python train.py --num_hidden_layers=12 --num_attention_heads=5 --norm_place="pre" --init_std_up=0.0305 --beta1=0.95 --weight_decay=0.21 --schedule="wsd" --doc_mask=true --train_tokens=124300000
Each number is 500 + 25 x the weight over its row's rms, rounded and kept within 0 to 999. Layers, rows and columns count from 0. Numbers have three digits each. The size before them is the row's rms in percent of the matrix's.

# layer 9 MLP up, 640x160, rms 0.077, rows 486-526, columns 0-79
102:515527517490475495463515479448479486512465500478519513484542556510468550512530481500499493524533524537483516484524484485470506447508492493512484498517505468518457482510507516474496514512471507502481486487487471456483524485504523508447493495
102:518539527454491486460531464465511492506481458493465493498501501512503521518523501485488499510455527525513506448491546452470520489471497540482500502522493505488472474490496475527524509522488501512511536529494494497503561445459483509531489508
103:474495532468488493481468485523532468437533505509488487532505492518514496504458500461500462497484526515525484493485504452482492502478545485493501499487502521512488538499493557498542532453533536522506473524516469511495498447465536503469507508
102:518488544472486497474482498553515525521453517474475481517489487503476461505520463463471481465525538484461521483497483522498474496531504481480500501537517470501543467489501502518493483504477488479474533513471460533526476501485504455465541463
098:488445516468505524468500500526542475485506509512506495462469491530514476472500494489496513541523522560506528466489475485541510499496553480504509527494497466522476446481529483494496509483445511514510424476497459496508489535491491482441516532
095:498531533495520489493505518493486445514483512451503522532490459504482509526492485538502498525534479521489470476529538491494523522544506515471511480527552488519536488471463482488551471490497476492438468488509487469523476529466514472486511541
101:517507501534461517503546502513500484527430449504510497468481481492508498467463517468470502521547551486453488513491471524494506473509504488552443506484505524481539482474506466542510484524480497497485503516513466466510507492478503526522525497
098:487525522471518479515461508509505475525442537463498510540522442464497539494524493508487512536552473511489478484481470490509451501507542468514503475528553493517511486473488530505508537488486480542503518520485467483506483479515497518493510456
101:469498499501429513524510501526522487498467520475434513494495502507547510525475520489471480499509551522485486508496502479493493465446474496496535501489532473523537480528469565528478525465459472500522508487533471527483505486515513456517495500
101:486486543519499506517464499514499512513503497520490495513498449517529475515460503508476531535493537498490520461505512500510508455494497485498492497561529461534472484474509518508495583492480476522513502483514434521489493535458523511487512477
102:503535549495488529478536458481486501490518475491498501591481508478526484566477521464493519504500502504519548506491496531508493481480526503472489485498521535515506515487474477456546473458519516477488445488501499536459511484508511466510467509
100:506463549477472520514518486512540481490468493532527507526483460478478473505473480473483497558557494516509509474504414495531518504468518497485464531550474499464515514552494489499516499480499503479429460490519474462468510506480491492497486515
103:500485476444450524498483502503519506474456457534560501539483508460508525525505514491433525560505510516442496495535480504500484486480531509462485540486490479514537496513473503504517481546449507518498543492543535482442508488483520487477471486
103:516532514464474464483502478498541526507515511542487532505526450489510446488525505486513493496491500538507547470452511492473485468451512537511522517517493474523483491487495521507541524511519473481499500466553478493522489467500509508521462489
095:510508535474492471465479469538489535523500503529481535496490516512524524537501491506485499496481478523539500448476471505510512480510503489497512483504530510439491494487440513526493541536533544518497484544474506506535502520504520500509504523
108:515554539504479483444514517487459550463510520501456476448544483492508513505524480488494513487514514536506482502544480507496477447500488509478499480541494524537497463465463505512469511554494504533469438512512479475484549532520513517532462471
099:471509512460507503472519493502537488538509498475531542477497520523472525482487490460477469491490499476480489493451488489469485513488473522517516506482507491482508478500506482570582489468534480520501499492501509496488532468487487527520513518
108:515504505471515529488497470498480487498441503481526536492505491519492510514493503488554504482471469478469474516541493502509555463563531501493469498475500515538558487508487496480457496513485518509524512525529507492543520456491535479512485509
102:482544511498513501476449500533464466528501528531482503526511520529494517499497494484520478565475544531499485502464491516575494481505520521519464462503524482494467483460483492471510531502475480545507490463487512516518496492427528529472539504
112:508469483498495454539519490530530497491499536501527550497547450510536510521484525471481509510503505558484509498451522492500451452464455536515495547514503534493561508453484500534502544495518531544506489540510510484488573501463510503518516448
101:518514479506495499514503508496479492487505497467515473498512472446497527494482498531486512550525488494448505469528466488502495480536517543468479485533545518483517459495477470516482495515516520494534483538538441455508496510485510448530493514
101:497481520438533486507520493551503529477470529473457474521492449547531485550530503517454462490496510521465520474496508481542503496482498517468459483505517519480458502458502523490491506499530504540482483499510499504474524493482504508490493525
094:497523492539462491513505499504501507467538515512514516496496532535507505491492532482508494475554457534485502541499519517503467476481490464528514510501499478502565499498455537527513504521517503504477485505514534504517513494507497563502511532
095:513497523525457485484489508531521548495481480518489555526487492484504489491483520472469482491529494456462534501530517476487485487548542481530514505555512474524495471490503463468504480536506523465478457516502471478481507482500523468503565499
102:480527525496471475509501538581510523479435518477521498531499492490512471553519499463526509525502526473503472498505478511500488530521497493493527486506542438482545481427489505439471493480474490512431527526480509456469496475448516522509528510
102:506467496473517498463439467490488479500503484489513506509497507521524509523519516499484497499541465491527465517499493484536570509536495485488466525508551481493516484455488459502506463537474549549491501528474494495498516490537514522536511500
101:499524515456486504456489501532505483496471519512527480509514471464532479521516533485516451529508481518449550486556481517509503470543460490501519489513489442512492498487495531485468535527490489436461509486504490448484505479496495501532488520
101:499527500479477475425533491504530550529455518484488529514492468521504487506522472485501475521492527463459523476543506501500526497508463501491469498514529467533517481479459498495555506495506491527505449534511529494486537432446531499525452486
099:519505537497471485451536447525520546484538517458530509496444446543514519480531527496507511516501514526496493501520485499495558493466523485508479476502470498459508490518497520484450474544536489498533492486516478503498511504492520502488474534
089:512526540491505472495505477567505475511470486494491560520491479509502453518515514462511494506498527568503510441445532516518484505471512488468487486547531490507499466473520514478502505505472490519468484494486492501526503516511519531518478494
106:494540526526455464508497504509494503478499508453532515561531465527526475489433524467502463485507526528508484480482507509495507483522479549479503470576465513484506478484486492522547495475509521493513519469496492488540511512490519495493510446
100:478511524518515481447485508472513519454485531523526522463525510494506482516513483476493509480498476494494489526510504456486492473551536510478522558533486515520465458469454481490477517483528497495505496537518492494454504459433499489545506508
105:495476512470434465509473467479467477469474540494495525495474481510471493491490480496491536465510484484468523542498486474487473538530524504479489484507537460507502493509521545512510488465493495528487496527556495507473517497495515497464478495
101:501481494459487493511510532511532491464514511516507520486489449519500523481523552496480520514473484494542478547502507457498525459466470486508516520510499491499490478472440471454518504546433522508511481526466541494514496467515503472546521506
098:523492480489507519502446532493500489520504519476507487470473449497481504505544510507516522552536555461502521525522509498493547479518493513511499536541527500476541489498479507489516558534454502499430481598501512500499499496513495482473485490
102:505481473440459439511499492539501508449487513525497515517514501496514504532490566502522489540513486527508512498430463439491493486539493496496520491505517516538563504508495535525514572505497523493496487510474493538501499511506496490464522515
097:503482507538522484471496505522514486507529504467485510445499503543492516468481507511509496536520481544560507505519528497520531463538522476478525490487528487448511464452481448494524501501455496496487503463515478494505559480545533563495500491
097:493483485473478506462468505538527498460482517496480528509459487531495487512445511533491527491514480517485496518521494497491535514511464526466499525500485511521544485497533476470463551470580486489533548551514459503475522499503502504529514496
095:451515514481467460532461498517492527515493482487537558477452520529494515530494518507457488521498496470476489508502466508531522505481474480451481535494464511508502525483478497516496482493454477476481466522529497455510490483541520479514530513
110:505540513472504466512493499493528539500464523465483526516477457498462501482483450493514544467493487528482479510501477482478509463532497475475484482534490509500476451484474496508483520525437468520504501540576554527504505482540502447521480518
110:442467521500523529459488495558497511489506532503529498453517471538457519489468464460525532462503531507494489483520489496507467476540505493490536499498516436514543480500495506492488511517523501532499481505514499466510511526510540478477538520
# layer 9 MLP down (transposed), 640x160, rms 0.078, rows 486-525, columns 0-79
106:438487497462458508508468495489488514544497519500491504512486473541502475541490531480473503491505548494491504469481485494540522474531530476469496486502523516517536495492481521529511450488518518531509466507504524458512545485471513510502510495
102:499490461527526504489505494513496497470529508464463509479483491482516472472532485496489504465475528477478430513510512501557491521541507491519491508480464563523535438470484496480482509467482457457493505501527517543520516478482511514475517498
109:481534505530477469456529536486475512501517503500501511497517530480511504511539529511509518454556490492479498481500486505507489499518488478507500486488446509450495498549460470501512516510476498477493483527503525478557522511496484479519503506
101:502548473546524500475471493511507486496519506556553559511442483488473501514490495506471474508518479520517513491506526508513495477476551492534501459520499481511498523518485460520476484462490484513536519517498493505459516480518538508494492554
095:484477525465480494534534512517494495487478459505501490471521467484509456506471489480540497498481502485519518503483531484504492542524480518486491497531504509517491546538498526502520489511506523460488487516482526472537515449532481536531473492
090:520512493562486485489479498480490552492539496528490497477506484513522500495543488496528494476485520492497527478484482518519492501499520479516507506493473496508494472521549464564483530515445522482529521508509495521492491489502467520540478463
091:514479492490487467487503509497489523507552474488475538509511500486502537500486504513536500481474503536493500467481509447493486496466461507510497528499492520505491503515493514529493535462472515512521471477495440486500549519471566516521498514
093:530507540492480476453533465470517496500523484494532524481501510524514478518487509495507483492508518484477485469499516506520519514509482508527505481480495470527483508511519458438517451484514495468516510499492464490484497516473517525509505512
103:517501532495511500473535447525530542519546512508528505482512506499488481491509484487516495537496532503475479512498466516502519499530449486494502477483512499523455550476499528489498456520545547508482537462479496427522470491501481486537510494
101:473515510494489534515501566506523465512450476507501491479515510469513476547538486502494513494481490505560522519536479525518505467528506497513540488501500531504518500529458501481526444495514486466468520492491502541502471514486475476533496495
106:479509505519460495541508576496553507506480479468483507481545492527482511465513519452537511520517498516477480544492473460521510554498506490468494490487504498522508486454524523562512540507493452514508499472518521504529451478479526506516500467
109:454510492469498467554532492510483501517496486478540496506508550510510524518501506513511514553478469484537492480536486468501490457505519529490487503479442502510472476547501507536508515494525493528546461494477504528564498494484448479465492470
100:517507502525509508523524508498493487488487526485512455497515529522412514487501531498495524489482535517507512518476509506514524505529502520491492476478500537529472492444496511528514472489510470448499481517461486500497514510489477518519474507
100:523472466525508557491472509504463501487500467499499483518491510491523575508487484498522535503532477472490517496530475465517522496502474508472458496500519534519513513492501563478517470432457504487487514532516495517470464471484494477470467506
091:515465455550492516515519480478521492516475543527510495483528469526498475510514521510522489464527476504510480509534499480505530520507510492502469474520521510538480537504485484471539488473519492513478485496499453494463509495523524487507454543
107:538497507499456534482486486557524483499514495475524535461486503530583484539522505487458528476520529461499488546526471433499500503516485487493486505476523470486459506528506457444511460491514486497473505533496506481504505478527476490518543515
103:486504492505511507534497537513518498557515474520494494491449475484497512475499433498521526521530475469451501537517519485499518484531486520509510523500482509492510519515515513554476476518512522501547538521515460528540499550527490453498522471
111:514492479464477533502481472535478512503472441489498473511479503528505505480531544521496551506481462471492506491485491474480502497464527487492495527537509528525480499513511472476502531529526487535492501498506500476488510531457450545551514520
103:459424494464494514545515498483531484510497518488532513494502469475493498515504501524481509488493491491497557523511525481505489472503546504495555508505509496520521596515476478502523439506476515463518474487538504500515514488535511510521512473
125:483505453492510464529503530508539530501473508556479433462466485514513515460498508460515524492501505491492519595476495509494489534501517501510490506485478512513479508510501471474513534510520518508495519481493524511534482522479515500529523486
101:469472571483471530499485493519510494542503512537534516489494459523447544496515475469523487465451456517526471503499536514509479482496455473497550541498484482489518497478510497539494486526499483469496518463499532526502492513527500567481485493
097:474512485497518469513509476459460506503527522525513529499536463449475531417473478507488500530506490485534499550507493519532485490540529517502498486530446484505498499550526469507488538524439477477530501500461484452490483509525478545500534508
090:493502508471449510489482465494499485484502499509490497556506490510481481468504457493500484484499536497514485529548487477516491509511528497469497507514494505505442493532542456497524527540469474514489490466466512489504457519481516495502487475
088:470462507476546523538479506471508488466538530450503467503487513528487498499484481490514479477462504532539489532496506475490476528466504490491501498470482548524499491492503502483486491511459518548507506461515542534538519481523486507502445515
100:509497533524518418518486486489473521530498501568502503445497502495520519468470490519460501424546480495509520474489537522454523511494500486501517502502502480485483516511528495527535517510478477512489529530525480518494502537521502461504514502
104:500508474538461516524516524506501516510502501502478489500480527482515533508494457526465510509478504471453487499488484477493491539470503485524495543525525502475498513478536474476517501488575542545509501470482524476483500562468439498499471478
093:464487460520487504523495492470534512468517460505460463500463524532514496484481508494496543488501511512517496500485490473523480511498493516500491477455483499506515503515459433465520476491490556529512554509461526540501519537495478492491496535
105:563462500476525509503507492517475458491488542532530427485538500496474508555487513500512464512490502505521450512495498504516478530474499525473512487515485516533478534532549490489478498492541509490477512488464492458496488491556489517497501536
098:483444491491482500507521493463482455495475479513495478492551482488498523506523517501521514494538516469544521508515478492504481492513549525503491525548513485497457559495498488493454483466484538493479450517493496529515519493480445521501544516
086:570499456520507508469503457484496501481487493497498511502495478531501515469488473514508506454533521514486478529503504478480529529524518522530511498482532504492510511454494467498471525486515485486483523552487479461502493484464467513465491511
108:533509488503533528480509498496481524526516492515489496518492501473517514455485539511524462540463475483485513483490505524520508501517508487539497515519495504504481473544473509490528500476481546489493436504502512480496510504519483528470529512
097:477507513505515503497520505514487422496491497467468485575502480505498540535512474498538528471518493496510503508480509512458477481488504494512477455529481479496525528530496502525560503496524516493467495466513512473530544524479505496496478510
111:516519515493532514491520496488463495542533470499494496499504486520503523496528557487517431525461476502548505456496496556569503502462465537521514469478509525465484477485493453501477472510473496486519514453481486515499528490559454522504522493
099:473497524539499496500485487495514495516523521524483505525524492533515502555475491452542473548508503471503538539534483518491477496499517477509502500520520505505456493488512504563491503470478518509449510461482476443515530499429487485503490499
094:478533461482506469494514460505492524473517506498505519540520559500490492455471509552494502507482501535466487438537532490542467506521492477530467433507513504511540494531471484500504531501499542473499490471468496514514503489497515528519484512
104:501478464488532485509490490493504498509509458463504527554497516467518502494530449524487461492503488487513489534475515513492488532518506497518508495478497468521528509501482541484497456521506494511483518509436512449530529469504467501464494491
097:512516506538535539478519484467487509527490512502488476514525518522499484509482502472478510496480486491537496514457480480536490518444504506577476468479502499534487517452516499505461533491511469487465511549486509531527496520525477496546503510
097:523539469509519448505503553491435516497478484506468537482536543463526486526515528495528459523528521492514486521473501496522467499511480488493483436514492522496503551489464488545484471502497505486466517473504496515505533476514434473501538502
096:529502494529514526465503490445488498516466490537464494482517500502486533482483516519519459464493524457546528487507511484455516482484446450525489509476456490499489507432502454507479494501486503540493552529519490545513525467475512506502506500
114:496487530457473505541474494471529497477546504500515488481490552513471499479505454520535479485518509489520511562524508521547514546497505479515481532504461492504500485504509489472477512529526529486482487468454565506465520487457548521483506500